Weights of a small transformer language model.
Size: 14 layers, width 256, 6 heads of 64, MLP 320 SwiGLU, vocabulary 4582, 10.1M parameters.
Training: a variant of Adam for these matrices, 529M tokens, 4037 steps.
Each number is 500 + 40 x the weight over its row's rms, rounded and kept within 0 to 999. Layers, rows and columns count from 0. Numbers have three digits each. The size before them is the row's rms in percent of the matrix's.

# layer 3 attention query, 384x256, rms 0.0722, rows 122-127, columns 0-127
089:555489519494490536541453451494561557524510482527558532451495514474450548456560449574482458537516503505537518453469401540501445495482529613493517439472530507484477521515503572482514530428516512545429505499481461501374503433514442548548515517520548461508478585550474426484550484444436505531514465440476467427601481525521472472523517501493466425474549466564499463533446479534468511470472
086:536454565531494553496496459465552530534497499505530487487469550516441466440548464538464504514528511523507499493453488510487485491495491563517525443473536515502456537491534546537492531490555481570474537481497459538451532430493494590522514522518509446546471521507507475459553496475437561552522464424475453432642438512578522520561515526487437407447551401474552499490474471528512517427446
081:466515505538539469505535547470430476498449550509477475556527442517541481521467504423539552505497478506455502531538634508513503533500498431468491541543460476497491446506481394459510482534478520425561500502507555484588476557531501420454476497502459527467534439477454566522400502499530483486522507588527549555444511513484520476455505490493537576550466546496530544477566511458501501562591
086:556537488503433519518467476495526508514506445500489586439466558482481537447501505566480452528483484480494479480450431508503477508483475533449490465453574497444460518464517576529507515472504524547485523504526436493416533435499443545554487496546516434444429551519473426450533482461450536491503428423511438462574471557510524455516469573493432453503553449535466486542484480527507504483466
081:548479543531486507518470405483568504553501511533531482454501578453435485470548429521496492489543504535492491508523497510486480548529494584512500458474533511474510548538511584502487536431508498588492465483519490523455542428586497558579517508489523448470476545548514506464585489500456496507524471418500490474587481545552504486540513488514461491506557485486549549542492498555478498472463
067:517468493473484501494509545559543576500478551451448484444507473517560530537442495482467510482461546444459484524504421598562548501514525476482464455503515511469575517467508486475528520520475540453468496562514510555512468437484495491507496482520536537454431486482507439540452475489518529510523557475551613511457543507414537506436587528520488469446456472492485477476530489438526510489526
# layer 3 attention key, 384x256, rms 0.0759, rows 122-127, columns 0-127
089:510480517478472442556495432442528449499466399515495474581509530586504465481533493521493492499573476539495520454501508452473457514487495496566491518525515535504469473527494502554541553462537481572480540471467512502454529479510483522554482504515508492527494541584503489489491497488512523532562458464482471521611595609512527561505539492443473518495464487455495470472451513511510455479478
078:471485531435460442556575500450501497532493446513512440508465535545498420532506524582510548549518514526498540413539523492478472517506484496560503503516487606514430423555463465562535518477547480541498448473467483496487484492522501520549517521535523531498497504559454470489510484448487544543505529469483510520586479590536549536546510460445528564473467516469510492502459531519500490508511
081:511497485502489532475481529544497522470482586473481502476487498442513532497520469468502522538450545454523450575508471553528535515518547502359508468509441399492558535472541539478493498525460547458499435491525504525569446483486528513442479446492505476476436486464471468520499524462484488475443518487540538500438403406491452430468486504510541488544511507518502480519515521495495493508557
081:505490542491516455526507494461522413521528445578514487565499508552570435504562496480473469489556477522463494481481530411494449519491516512571519529464539477463479507511504437571548487486507490553480546487475506505381519497516482488549508525448454436523533524546519490520463493495485497512571485536466505494487549601494518534519588473465479481485530504445455519505482482520470442467483
079:533478481475449442512566432448489436500501456483484398555499536544515448493490515565478539471559505551542541430480502462489465502514523544568533508494520566531465481563512476615503511474546490530480523461445516525453466457531459516502539513508521541530546517530496534491522487443494533473552528463441485497582517645484522587513520462404484513465464467464496509483468534481535487516511
065:532528558506545516491496537528523554466570525525487485477428452467505514470552480475502508543491433460486531597500470439569498473524527490536442507463563435420481569421487484410497469541440558486463454483510499499558512498474482503507491486524441508454468515539554499568451517546498512416505496533511528491405496470562447467505583530584504458544587472483499496608458523548474596517440
# layer 3 attention value, 384x256, rms 0.0333, rows 64-112, columns 0-127
093:532467450509526564467539504497522587490560526467469549521455470515537482436490567497501527496387514488470492431481518490479489434511522517468490500540530506538448485484506547492513538497449467503478562535513521458513519490566426430479538409501563508482549494435470437445510474493479450520452518538523433461543514529493474502542448489502484512433551498495508481486529553540474531487538
091:513465498514496413524465536581549524401522508599530483555527515493454537475518420477529544529448461547475495482539459448515472519400586503542483541529464416454547574585510528525497460640527561488513452491457523522497457526533543567508542441481516434459482479538484547490476517503497439508505480435533489466458497570533471504482519497463485486512509434465505512525499570515497588537482
100:485517531530569489501581505556475610510504583503419537473474475445486539509549529474477495481489575491516519533498484502580433531549444555433529444502523521575553474547476441489490567514462490487465586573514561495472523490463518446545483406513504544551577473472459534487500486491500510506486479434458502515503493491521621497445522442514472508540552524560513452518494539475518494505420
089:497420492522554476501566463461471519527491507513435465493536569527510499511582486482511505507537511464537466457510517459470443489494509558455476466494459494480457513513498498417516520488522434504496472497495447479516501436524522466435501506459479516523527507513458567530510491490503458518503552484510444523453500488580363466467429539561488556379449468511497517468542465531421550448492
083:502502451510485467490546457620465582537484441513445481490506501464585473523462482483470494553591522476525556529477496585463488513538488497496508467528464544463568529467495525433464516449470539478512448536495602541517479586535552524512477409501482487437490525485486455573501520528438483557538502513554399526416535486466532435440572523531532484531541518549470479476520498530537542512491
108:476540433536480434528498531548448544520478531450491472489455438562533489479422521506490536534519511450518582503511522529525535510524511519499487447487473534536607520480482499468438468490450481475499571536543527577521556554512505532540488502461478502536538497410447430415495549475499492591461527542421566527524462517488483483416423485505568467515477471478439477516496518570501535513468
112:536495483478495542524470539489446462526484504467414473470465513449496429546448515532468558470490433523537530518551503560507568527471515505507544452560397531514437521488560474523486570479429561526503507547472514393511504427498593509459497483565552516508489573484469535465512492495383490461534513446461512574525447520478524533480496447564499472494546521557488525490489528503448478496487
090:537465503511502544528501487485482498448435561538548442439441489510487492440469493481502431519471517531571522488547593516426474496531537462572526523475539549458450543471511526443492543528490497494505500478460461559539473501541535598553455548493481486491460477478490546547481551512470518396467572478525517502483561480570539485543543534398486444498484506471496539476527540535481450486490
089:548514539505454487451493489578542532490574464493457498536546502481515490544587558552531519476495461486577573467438429509560520512583455586495512487479498562479506515462509529512466509485520503537550542548494431430497536568485500515517497482557492517468507491527451473471526525447436510549458479493489501480395485538528477454499499419472477430486623477460480519493525502533458570505535
094:461507510509509541506512502512491467514438489473446520549512530486565532456479557489558547437446568536520526459591536536536500477481470524481513464540548435580459510544550510486526481417450497465503465516479506455511497414563392467402459471443541537520457530495547512514490432487539503463461525501511426467530511497442446514509453462554515575553543563514503424494545507520501452495502
092:493472542497457507514505557508459512585470472452571558471516464519455489452506544504483496476454482505425479489546462467565530439476496464517488514473570503496411478496523480558525514448415479547529513490488394509454495503533466511540526511563496541491505451521553475496479504490484515479463550516472569481531485430424586503419472507527515503518499504543491519459480484397571482448569
096:470543505481491540439455465566305554467489558433452450503480500508472492520465536470524558489549423449518576416525465477511513465567493462504527538488574463477494501477442494508519494511516497529534431625426494471514500472429583461543475491487514509504513526393497407450456512511522466555495510543426540508493480518534520523472490445513565386544514447495484468509499554516495499498508
088:403538496579508439427472487567535477459517465420578499504512474532513619563475478537529486473491521500489545500499571503505422494505520521492516498544440496469507530472495552545518490521551529465523516448468464485488479510517471548607459493467450528541525437501545486488534547515485537557510553526519532554494472493506526560518505505553460483472519447369511441547455476484478494496410
086:568494481531438483501488516434527424484513479531563496516517559504461546512445500496500544459508407561526554446461512495502518483449464601505398495473484496496496527462559521529527465471517482477523434508562461503497500513530467530453502482464463517525490475582581560555454528422460515486494536572505438463485553489534487473506473577548545503515421481407517549474494522449482526543506
093:488485476529515457535501469499454545473518455576535462473493515478486541518425526524520467495566487498471460439525526482573488477458482520500513474494470468535510516565523536478567466512544466513531484524532607532577429552519485447502457476405585471551495548568491515506435484473569470521471527460596534462522511520509476447496434486468508582494477543538491526460515525496506520546508
089:461510509556538486459494528426447529531506447459484541539459508453420464482468457548524495481516581420565523462442501518527441501544439477544459422474520554520521549549481495502477512575449464477470537541482517522487512528498446489490489507433502532469519505433462514465545477543506525501463510516373499466471488540572512526469488502458483473398453472521525529483491557524479516580447
090:462496512536530494510518497453548481470444486445446501491550490457497518528573428472488504475493491513559583582539471453490394446442536575481426468482572508536537532536565499530495498518482496481535486478449504507487558521554513537525502468458455498557461512524560593510526461424522468455468553468515431457470499473402391568493563452544503455534499518566509427429505479480502512472550
094:458535483503502505516502469467528488565452488489578475569528537482492470412471506523445486476546517525478494529485469509487495467551424410512477509533461467487585495424493458506498459544526510516514468448469578498538484446500561477478477490466459480511507530496506523574532509558590489552539480471459513455522484516516546468442456514431494478512432476424485479526505452511523554518492
094:503532527508486529483547524594488508482483502542511462516535483513489483497572461497520519568471530403481577501488529509457452478473534515520449544518559567432494478541466488516552442500536404555528594561504433560497535461530447479544532483497538463506539478594496461513477457526418484405449457545530367452512507498462474448459565535496526494449511447515489541578495462474573484514503
089:505528477509519433496481546457494513498533560582598543543489507469458541502472537422524540444476475442540532500523489436504597491462397456521458477547493477477488490548435535469539463445515529478483519518512568508488522476498431469475459426428487512501483536566481522484504504394524515382532509517478479464522505528562556500478468526522530485485515426482440508562471486510522523559491
082:477430454534531593500514544457499541481472497527488551587449484568438476490578465451475488596393491563463504586604479452527413512509482500516515512560484481521468454474512446535519545454548499512527562445487519522525470509527482480510517545496518470521523470521547500480596461541513475498548549553494532486510464455415487553544535545470473538480487516500453448503475437462489473492549
097:516477501500566518478470517498497464500480509512472535458469507471476509526566464446506557483433581520557495554583507502551478507470463519495590511527520457543446451553526480479471563439470527555486434495515455474504542382525500454532511499592511448537493461487533528427566417527391536462520527541494492520536470482487539432435528503550461478519565538519549507569475524497440460546525
096:519538486444435525425463466520467537494528510574403461555420484542464486528526462525461527584460470511511532475544602562539505544462459498483459500500450542476494517541492531522502557448508448530491526545483514493564560439503495426466546484481467580548432535551477539522474477595528496519457464455517512515476533475482485480584521489628506457540624527467529493565513496491465489541516
093:582473506439473487524519431564525558538529501432501465520538497458553529476532540494523440503496465609505496538529477518512554525532509528469528475506528535459465535473573481526520525484532465480549485482499499462536490489460530495518461530538582484500536483518461534469575477475454467422434496527552478550466494493459561463467471396518436478471572553566528499500528479468481431535536
091:511570503508500464506504535434487460490503588519471575524508539490491509479487565545516501505522577457531479480499563539447507539556470515559486514496464467513523450508462481518573470463487519506481441502500448497494552512538458408505521506520496474441518492511455510419504457508481469543532419446466493455520547500477515420483460552497533499539567495530469455491522489557448457479492
091:503465493466417478528537543471527540504484490428502553498509430457483474482542497461451550559544562579513519459523467491575517557522550462565553497456499522547517526548444482544454499480566513467536568444474443546439519546524491550566475481522518497503442518506509489497488468514468485500539515478491496519470479480441517467452547451526457494494464498454457486592425488564496445491509
094:498478517547446487528499533508422399556516502553475551551492530496467465550526441494493502533474479515549522475516550498422511536531458527454436426476534516518562520555452512456440484476509528508494442490563490414512518523528547441466466517574446546471466544516425514525465432487516486468503490440484532436480546496545454416503515545416532598535521545589477523465516483506520403499477
094:492449514510477568529562534521515494501521575429488461514553530495487516482652443440453535499483534518504483451488491449501421531474572455482484516547444506532525449512490477516499524486539472497498512454500425515438530574469414510543490533487443510550547477529533441549495487442585491561559441540556471450453490476469505436505492511444556500482424473439515539491513485491542472501516
090:459469509459517431463500533457418582520543505523554457503541512515433495530594431474516435467483527516487516578446490479497428563536493462481473486456490505503575484500487452542439481553498509478507478522593536497488486523436531505486504470388507464465485512485505509481587435471539453501497414524583582462463509531523489436363479472500517536507484470537469473480461455502511474507444
094:485417500554489553449549502541503508490500515521575503478489480502502512456423566495522566534528512521500542487467455586594512498518483468526495517484472497529513488542489516440498497465559533496462597488513498493482546488505503497518546523475518487491560490505543559452490526532553450499486562539510575530593450495505497475447487461446454515506464471453546489508491517560525494500428
106:485559522597494469522462530464501502476492516477505440470445536548535552493477541507485470552516515441519435454533545514551422468506514485542494522436548523514527503444512571439491511503475482503482491500474464525547490529529453538545509517496522562488477502510534458517455484542569510526403569489497538453481493472605507541544496504577515509514529482532559480566497526523488494472476
086:489548523549584527519557472505430543513475528458448587465524486458545493492480456506572548441500563522522512502518512502495550473502508549497537492508488472521567566525500500501507511504481542400489470541502515475560504441551482499476558424453528509484504528467482499504541449475533484418518495515504511484527467457475528551482544467606386511503587545647515443454490465473451536475546
089:445460533509470456523524542463489486513478385430444462495507472474517487526457511542510439519510509576549473561527575441464525544436489544493418514506518511500530502493470514459494474597486467494494471473534519559501539515569481542531516467434528516447552493488509493491371463482527522535544474438468453480501510488571483441554616553453479527512460489542506425511507473533466497477497
097:483484546516471454510507530495586397528493477517489498488492466534494497571552515532401481503451523433484479506500558467464473511480532507513512559433561555488479494476524515485521549499488494555470508548448526494483518476531422501534560551448460504421405451510518480519416494509554537442546511503489502494573532530523516572515526580418592508493495470452517509573517576502561462500528
095:456486551495528520459538560467566397523580452520544478511522531495536554485479547486546482463441509466514502498556537507455539601499447542521473441534540511464476487477484524426517491470550596472478478464510504510563440461496430595462463558471558498414535510490527497541466517499481561499540518486482392489551490442479520523548489523456471515536473476548537431479519489439464519463536
099:549480435493450470473580512468524428524441523471562491519498539505535511499572514460459474518479557493465517506542505444546469563536534526480483584481527496578541500511492492514503537550524523503500495489473529489507494414500514498498459484500509480576559470520594533565494457510536514499502461514563439508499520453519551451485492498489510530494479501480565553486507529417493416480547
091:491520519505495460466476543516497445561518429503487545530437482496473583507456536558573470530481473446543426510526492483535548512487458549523502488422511561553525508538534519504479475466433443471487540511563558514477489544426539524491480487506486525510406499518458525529430467460513481466496508522422510531543449536526579525537462509443530514535465484471505523428471514522459379503424
089:540510545506456486487486536445531482537480521450566532528481489440490559541571530534445494488539520471478558518513443547469506515491501507540532517577502515545521479505479459515503472478481495507484527483520572490481491446498509471512550557531545452480564514466506530570574494485502544505508452522444478465533518519429585527455499491518490530392534469482502571461455456431492443485486
093:525444546541477463414500458461547559518540420443543477495477505479491429543498442509570539450561528450543484463476468409544454460435454454485534433522482495480549484479447473470479530497520531504484507554476472502485430482494588497500407535484507576412498554470442489508483555512471511562516491488523525500519463523537481457530505443489489442478446482491537500431523462503548542479531
095:519472508520552518549582552518507430572517483537527514515449463446447547506468527477496511487422536577417430578532493467485522513543450455455462489517504501492470440553507479421525513465493419489489451451533402509466470466496435483472537601547523508423462567560494506515522466549515509504502525510492459566590518517447502530502439596530493514547494545493548508516492510471490396528524
101:520493472496491561563504502485540559484489517513532493439487534419511494493517526539476465492503490482509580462511471514511463449492484503526594476435470495554494502535499492463513527485466464403504588539522553486523518468514467498455459512541542495531541441508489456474549466459421545445440453455493501522486471535494549479428536562497360452482562559603498510525452518464386506523486
099:490513480444549478499496506523533493474431466574441429489536530495485525546518496496513495535457594574585483530546493512480456541512486523458432533528469493492544458524467482477412503518487593517432438525515504513525462540539535496518512465541509480442499502587450541459453500530481490580487479522436479477475538496548540439429553469525575510536490521565515508553489548490521479548485
103:540467485535467508444400539501492462497457483499531491580473490582506499467447465521459468585476509381476488459566491435485530478512588491469428596538512457556455496490508484511528460482490513510506495496480530492548503443529475532522533572481484464525503486489575473506501501591550463530519533547493470487491573489565496516483446566477555479493482473401550550528513471541585528437441
086:500478488478548461499460496571453488420435486391562569475470469485516540518492533472472545478498542512527534473488487488511601476503466492493595419507485467521509522498393441462545541451499425501481466473503452466476535426399467382469466522516494528516513503543517492549484502520487545600421470527405519517498475476532574576434497467522512527490530543444495549527492479498484439479500
099:485459499522521524444479551486492525473522441592479469560532510483488492525485478509549574507563569557502532489571492546586574534468509426530467522519535437531589549502513471484525534417519443449519532457498425491439477499442474529501497482519538535520470491546524562513489459531468479454513493520475491539499513448606557522403552479472547506493534577486459517490488455502497547457495
113:538497472406570527520514469497497513541439493466429525485508494402498475533549479548525545471475494488528500537515505485504510490460488551501569466516473569539493484471548460472440580448379548445469453602492511498452463439514525444469497428529498534464522532511461497455550445457422422446496482480455476560551451488458433505470506499493478506499526535599500522462512551456451478458529
091:495495499415585425540475517543441541490503526464454482514460491540448458506522554553481472479507415469461462549532491495506478537529560436472503524497482549498522517471525475516517550482473534454467486534522576566521491560580525499508457562478512498501479538415516487516595475547458498487498549442500588525492486523460499521523416538508497451513497494521457482501528522477382501559500
094:477459543582441528509459487425542486489414495375468512463463473496526577507526551524461451504443544510514532488493486523562460502568508545582515530478528540488474502499510521450489571538504432392512475492508474491497537563395476534480458483528520569502483440517536493509465506428515484453457534501471526539446472499451555502531447531511460490467469476500453501481446509489454462472448
104:517534560515443423509474495532571458497485525495534486479473475448484515541476473561499538450579459470540540477497503512536477440495499545525529539499517507549529505469499497487530501449606474521487592531480489509507475447557507531534529556583429489487498503487545446460456573572562540472465493513480482482519507452614556517503488436525442499514488507454592600553438443459508511531499
# layer 3 attention output (transposed), 384x256, rms 0.0279, rows 64-111, columns 0-127
090:570472490498409492458500483469442520504491489617469533474509444551480491548494496573493494507480487490443458503506469499463508488540473504544512461558547488487522528545512504433462471496475545491551486501490543551476524524475542559572579546526523503437438549481544496544508457485513482530526513435540545521504494523516554520531526490448484473531507524555577490534534506499443510468447
089:468502535534497542519535451479522467486442518416459520466486507392465467497478516492454479499529546525587553513496535471473536420537461487511502510487530515504406422459527497501409428489550487484414513555515527436522466437431425467399452460499366552584491475469541530432538485448480491487511536528511587549434499458455473509529498512535540527458486480451472518494486498460546454512528
091:521507458501467495578458536464548474477472463493514545411472467464518545478460535472476485494511487499443532509536499513428435523460550474571503478501489489481522521510545632472466495537476479514410513493521468532571463532518439533488428513446587466431475480485510407476528475458437439508487560508544501417510490511530481499542447494523526473519525533479391452469477522539513503422458
086:514547571497509530517552423518525491447488480512474604479519492513437515509440505522557460501447470500466528509505469556587535456487431507532573417525462461530412510475466588512415454556577498439462555500505543440515509446455498543508487554484599528515505469529551506529480501542427536507508484521428530462585505521455540476590543518397491455557539502508519447524482480494498490469531
084:483522521464502509603459543475528414469486501500589529404457509429474465479533551487502507474425456548511484536495527486521502527484590503558531518460488465537478435476514525485521439538511512532429511483501427582542502480474457529532429548448502537486502452514465413439568483477486461437497506499471515414494542468561498465572464480530470478476500538464478481493430520483491547508489
116:502502450520492549488476440482505466518483472606517455422515526439462436512559511464459458516439476529518434488453458456438498487546498416565463530511529525446503511521549503514559489518502517510554466522448523505482516454497468506537543510504511497473449583452530554527536448453497486469519471477548451452477509526515590484510593486533491515454529479510579502496533536452525497485462
117:469572472497488528538517537516529572461563525473530519427506530555485552520507568542536484494445504457479517508485484535502478511452554476465470499517508480581534504495450574451486488562490440527361514521529462612477539522514500540547542556468573492469528442512489358466482531477513462508509515542492515388465518423490517499561506578502479467497520469472482490510484510501412458471444
085:459521468439564462471518507489478416508530443439577444598546437536456469572490516517419505490564546471476526486463547526536480502500530568414447544472525479509546495462477449552603533533463556469553478466480456490453533472501570477441550530568498510544568519475395489420498481581556558493493493496466504515517486512425535492478517474538460565440471510516527527512478453505600447554517
084:459521504498487546593450454401505439525487552490552506439542537385426551542483426433528452481534406503499477504579537471436467469518570493540575458514527524540524477585483502536475499493435477490513508443538521544525459483484442411496488539510438475516482512518471500546507523504431476488553451472545515497485494409543545525547431504534575523531546510450524475531452468477479444590489
094:572516492533438489485465558558490555436526496592480484445489471572540502456482490557537540537383496438438466531454447498492472565488520443525510460500466481464463530471508532475507482492558476542587488524537560579468534521450592567589543559479588451490489544481552466501504506505520508467543530485531562498531495503492514543478621502441458461495521496540486540544448461505445588412504
087:496512474542501463409617494548465560492545481494523508571586443544558523491520423521559477471560512462512497460475547517476526518546461494456423468521525491436478571463497479513573494488465529469575446509468501473491553614559514507472540531568491463574540549483483550520492520538504542553506491417512491504469489583486445544499518516486515475450448493539462492515522471548527449510465
082:523483462503434508538550494536544453547546562573529483559510543430532492529571477480462531497450530487518486489531548481393508462547504467519480443515573524546500497542504494557484530488424492545646567424506517528424448523517542460539511492539510503471487477465501558488550476462482533524538522497432507442453513463484518549506468537573542576473544510499508511495528569477504439465458
098:592421482516510492492522450491504479521514532565492450580575510467465421481539482506472497511552499486529501513488495507511519451538411483547435513488557474451555502518520412504551508553511511480627453517499530419555507513546502425407518485551471525533472615471552604571554510526542513517498494481514435524535499538457532511450516458478536577510518491548526509517554472508573500464526
079:409545502487493492480561449527518462491490497543463540512489457450528507500550509510574496537520483482512461512555484466541531440497430490404529518506500506485493425486470478450455510525446531517508522482510549415521442562471542471458493510487495442566491508532512557488492499571524545522485452516505542579490488498476476541477445498455527577494529501583542522520444445533499559495551
088:538505453537539464561523413552502535446469528551382538471472483554546472535527464463571489544477503476448492494614497521506458539477489554547484545463534488490466520490445479490436479486514492528402443515444569531397522490495570526478478556484455500453489538514580498511466536542454549444491572497465451543533523559424483580497507521488508439537527504540450454528480552526471436476505
081:553491475503504512542475431495508469578505518573506541521491512489503482584544491528481494420538539502463474520543481494452458528517494474556554531517457543495470460469524560492485533526439474470548501462466520481546519497513573435503504462548498467495460528497540552517475454455386500548477497470555504510554436530467513495521472442468529456490512514562605514472506537510536434471475
082:559467483528483526518582402528481503516455499429476557496588450533499515521556526534490440482455507419500481531483490508500508514527413455502515462535470520466435444447518523469449470508568480502520539478548481494580507468488429453424477546530502474567473530491514565478499520522473529578478554535467531494414482517486440519528540520463517501488470502482396535525485464539512490513477
094:505438524488565492477498514543519499514498512516448514506468446627552414513504489447541525493449545553534492506476549488559500530523536588443530560499491482475511506561479496515524562465573534510555482521475552455429511517529495501568477452521453477461523509530483561454443476529513481487517501499509482532519586482495505469455548461472448479471489520533564494482534552494509505470507
091:494525527501561489527516527468522517439499489453423541539549495415524550536486484492468484422542536557485451441474548524510497509489432483480515466494576461530554486472532547494455416506421578434523491458523455444492486492478479490409498463512484480517525469486476570487439529550487469525522510440482533529412529563500475509554487525548576505515487617484468511508546498500527477525516
081:535556498497467492486473524529506469506467443533415470473466478444482506453517503567602470562489540492462476513543500449492529529537514503463544498446519469550495539498520522462503442510515532633490430502510576528490471480402535525478548497519458457514479499459574499535503476523450553537480571524551538562537504556458501525495533512484548494526563533591526532518467522432494467484579
076:441479563474511473445514513533441529513536549491455469432559448549455457493499499536466472496566515479496460507418506515470510490500481472502448458541508468406515562459528510532486453478578513449530473573507545502513531485503461550568591504442477502468485497493546513483409536522532524539527480466497467517478526459504465463480603513481441461453439423438533532472588476531461535503463
099:496544517502471493504515538527505522447584534422527498540509528510531590490445554528531508510555495456500545498510494554474503520424540505465510498490514477517499493458511597478490474510446505514380528469522443531528465539459503527469455542485554528512562399496473434488456589507505523469482528503485539444475475438499421541505449572507512487512472487464420506488463486521481481482498
088:395478497523550496581537510481501471506521481479455553504490489544455510501499536521488468569552552501470471535574511516458506472471471543452522458499540485532478503470515393491470550582423541453396509440536514526483463539533513509535461546430557506412591440503507519486525524528472516472501478605431529480476551510458450563513395488485438507467456482499453541540529493524439518503508
098:482561493477522574556473511500519514506473463489498506439541478523474500469483463457493472496475490409530540468493519520513481511476549486525523449481434520537508542477420541474514481491551491545438487559505468556494495488534465508531530515498496531480455530473419381477516503496487473484511518448527494423492489451450528470521508529520526366470510511444401433517429483486452482499454
088:498553532495489519558514493550498537478493465547516524400537491443505494511504494450441473489446496563471491480490500460520516545493535445442567424540492564520504555550545557514473531485461529495558515499481581537456535432404589518488524522475524528494460517480503479522501496518502461516512509458515481494480471454566563495544588489531477547413527553512559533473461450475490583471544
085:471488536478570525462437535477476489497536512502486408503533474568473505533549510473462467450519396487489424500537508455426504512501464443496448560496492502416541525457540418486564569525510578550529473527487497552577535478491416437465517462517481480515421511476495475456473539531554523517496481502558441541523505501487498488442570543470472483497502493454457479474558516522407502587515
083:470536453473519564493473405537536504435425488479500512409507540518519515474527565443495541521476550613427459443518445482585512508461501480451555526504500532510448493505482554477456523486483493438493551522471555495508524511499545493531534500384566396478488526459473488542515493515473510511531504551520501558492405515497499483503536497530483543447529486509474500526540504479474571521578
081:484463510512578453427526559486493548447540525436485598516538512524524476457477460495471518454449422509498465472473525472533570453492425482522531487529538529448455498478485451539409541485531539397579466557492517450539470452482457434391457481514532502565503534496443557460515517539525473505524477454505498590468487495499469474484577556485490531482486498504506525469524468525481482457534
075:493445504505540581554461488557486519519475537479401572464499437518489448499541493481479602432556512526581461488480525540486483495505434555546557456480474503492522528476495517523510500520533464532558578473464499450514407477514458461498449509535429515512477484491482508442453521498455563541545517505544485554466529447514539497529637519459523563491539523499438489508507541425501503494525
089:577507466416499507528411559502557488430549489501506353580410485527531513495443464504518475500544552492494509480471495549473451527507554544491537600534562499517616488533443544531512519569466516461527454512481535491478487495497501499501472441469479456480445514473471521497487556463504498522484478483532481450572510496497576507512454489454540561512507505546534452587503548477509468492524
118:518449400493443481459503418492491460533493468562521485530534513440527467542532511508455467496563488558447511495522470515474485487518469513507486486470517522442475478515528463493533535502467511463492503472496500456486473473523562483498484468490491482497525561449543566517570450484502505498493473513490492538579500573486527513482439448453461563552520506515520509528505523538564497476474
080:577512491545386505538506509486534489477541444520432515480448505508508544512467590561508485501448478436484529535562450525472429557458544469485523451477489508520433495505517568506466479475493433548427518488561468575489556540451511559544441552488556459511472429518521413487572511474447465532472509497498533419527552501486485492525478502529528414570498544469436514568455497573473527442464
076:532493483476507478493527420486444464590474507511535589485438530535537498481575513450452548523508482494491440472545510479559507497561441483485446489485438544484509509443529410507462617531472500478455522493410486449543508492474544507442537528525499500512448526487568468542488518460542454502471529445498509518485504466514470502451459455478459458489484513498553466551495528486522516553464
100:468523477541484485398508464461452503518501502514499511583477513456547530472513472503494510513554527558433505507479492490521535471471468526491489496499483515480484446494536464464497473475418523460532439442487417458491529522506600484467470487516489505542592509516545547559484469492483516515473499462483495611475464552498429535455463490536443570543498540526502558444562472473595494502507
092:597535469505405434514451527466505525506527496504512582512451527450515511526483470517509535515599518494505496500510460504533492495476540525446530488490473495533530481541493591516507468518466448551424484484499511500444508544514567463532524499491494451527506531552535512497516506443539453432450470446503575455554505506523487529468436438450491503556542496542550521577418527485561491487509
091:456437605517464521489503609543485523484551509540492551474562413547511545436467484429545496468500487473483447494496512492450481473472480502490545503464513462488517490467419485491490514488563564467561501516511486470477484576575442485451501478501481456471487479576456473479453588567483507494512514437507449531498503546484442511485513523517458514469465449540478445495507497485531589485582
086:461508443541449503471450424514477491525452559608499475486522514553538433505511474453532534471532534501469460526490490488482502481527427473532474516516435509459503529467480489447507536537497496534548439500468525502503547538629515470535526502486491462483482555511571519590454517480492523539508455457530481525488467551452481495462486424473503524502499433581501488491546507509538513480506
079:523493563489506499542492506495512534448506530524484520459502530506531495489420458469581475447518467519456531522518536464537464494486495510487479511503480433514545446508472538469535522558467459477522457525565457503552519591533519530519502499531488498540516461537507514491481552539460495491566571442580457553476500472519499507507541501475507489558584509555487459500489526482534458523553
086:572469479524575519563540415509472426521462511465437495586581483524459519507478471450537478447504449535604445476507517484495555487543439535520529503482534531470592524522500500518512567550492507535506448426486534468473504493481434392492490476533448434449487506526463529495507500426515431523517538474487426463560524511505488503486459485479567439533525509479460453490539557449500412541513
096:457524515494497493431452525533473495451510437509530518522504471614559513456490466538541493514486529459495535509456482517563539527479526570487502511486421517503488593467443569511563531506553553585536447517466533522436559538550523483578484432448575473503515449497496480479456534477580558425468476443487497493476461487526508480419578488438428479489490495509480487465516501530492532449534
102:505534483503484544573474470460510483488548442483510505448483479476449562537433529495553491515528439443494515523513478514472444582495604500481508484472499515510521504492501617468484464512466450566373518478532469617481482516455514522545502540486543459448492519494452401468493489500477504508492513504534491414503448438520524524545443492526551418492481461447455493487437480529479479537466
105:502527496503446496544484507495506499467539557461549549475508556462549514464510543491508526556530496486476503495545525537481484478458499480515558511491484515563493489488517549492504468528446494521372548483480458487498476536459503503463430537453523517496571455501472431436499537471471477404471521514478543483484531477538412496484433546509500510558496502472412496525461556486438495537490
092:480440576503522460440560502519502492474532561518503450561522461515505439506512472454465513476526575594497504525443503525518533483510455501494476551535560473469523476495507406532526507480485534394667472467479525445483484493524540490477541432514472527476550491505507611517460539529492569491526457517493510597490484508507492517475499501523459611472450508559578527509579465458562515508558
080:459527560502442497513505539457566528481575499562536451492527493489498512497464506516600510593451431463454526543477478529413509517481524489483490540468482565438523571488538552560584537572489547514510520513537477584522487569567508557557526582514581498493531427539511488507503510532527556504542496549531474438574467506518541474479504519437483462521474458511513427497455445503495571527458
097:511551577476480484557517541484554502442543546453483508492476488456531487455560528431506543484511495444546436493528556478420498453511513435465541459523458486490489549505518487471559530535520552575472434472552510507522565471528468472444481552493495433515506434557524496447471564521526576540502513508502506510481474517493448453455487560507485489562386475518443473529504504498493452484546
114:517559439535458520556498522506489563495507510497496513387492503558498558500465528543526494462459479442503499503488495519508482531487563470493471449476489507540503547481497614438483473570533470551368511490508477591469548510493492539524521570454580483488518479523483362447503492484480469521498535516496512392487488454485517483544486532533521403515515468434426485505436505520442448453439
079:437425518578486549490531434484515460506465499564504527462552433509410425609485513524492459560539531452534558515516485558507574456515502437557393469493487489525484528480492502556573509488461477514547490521471434526506501457564482523503543532548492561535537465528528525515478509531458534506539509474506452486489536539505484470504567525562478528427527502468528543435524488486553473469485
099:506445461475489489456473479482485492531508517611527430511546470477469495512547474501467497495551437505423478540512452494475469484499473474510471498475469474466549524485527440491532499511513575490511522478530492499523510493600524508497537486548514490494519592449534541557535454483491532569477440488550505534529437509504493503477499479481508543538537428513548519513567484575546528520450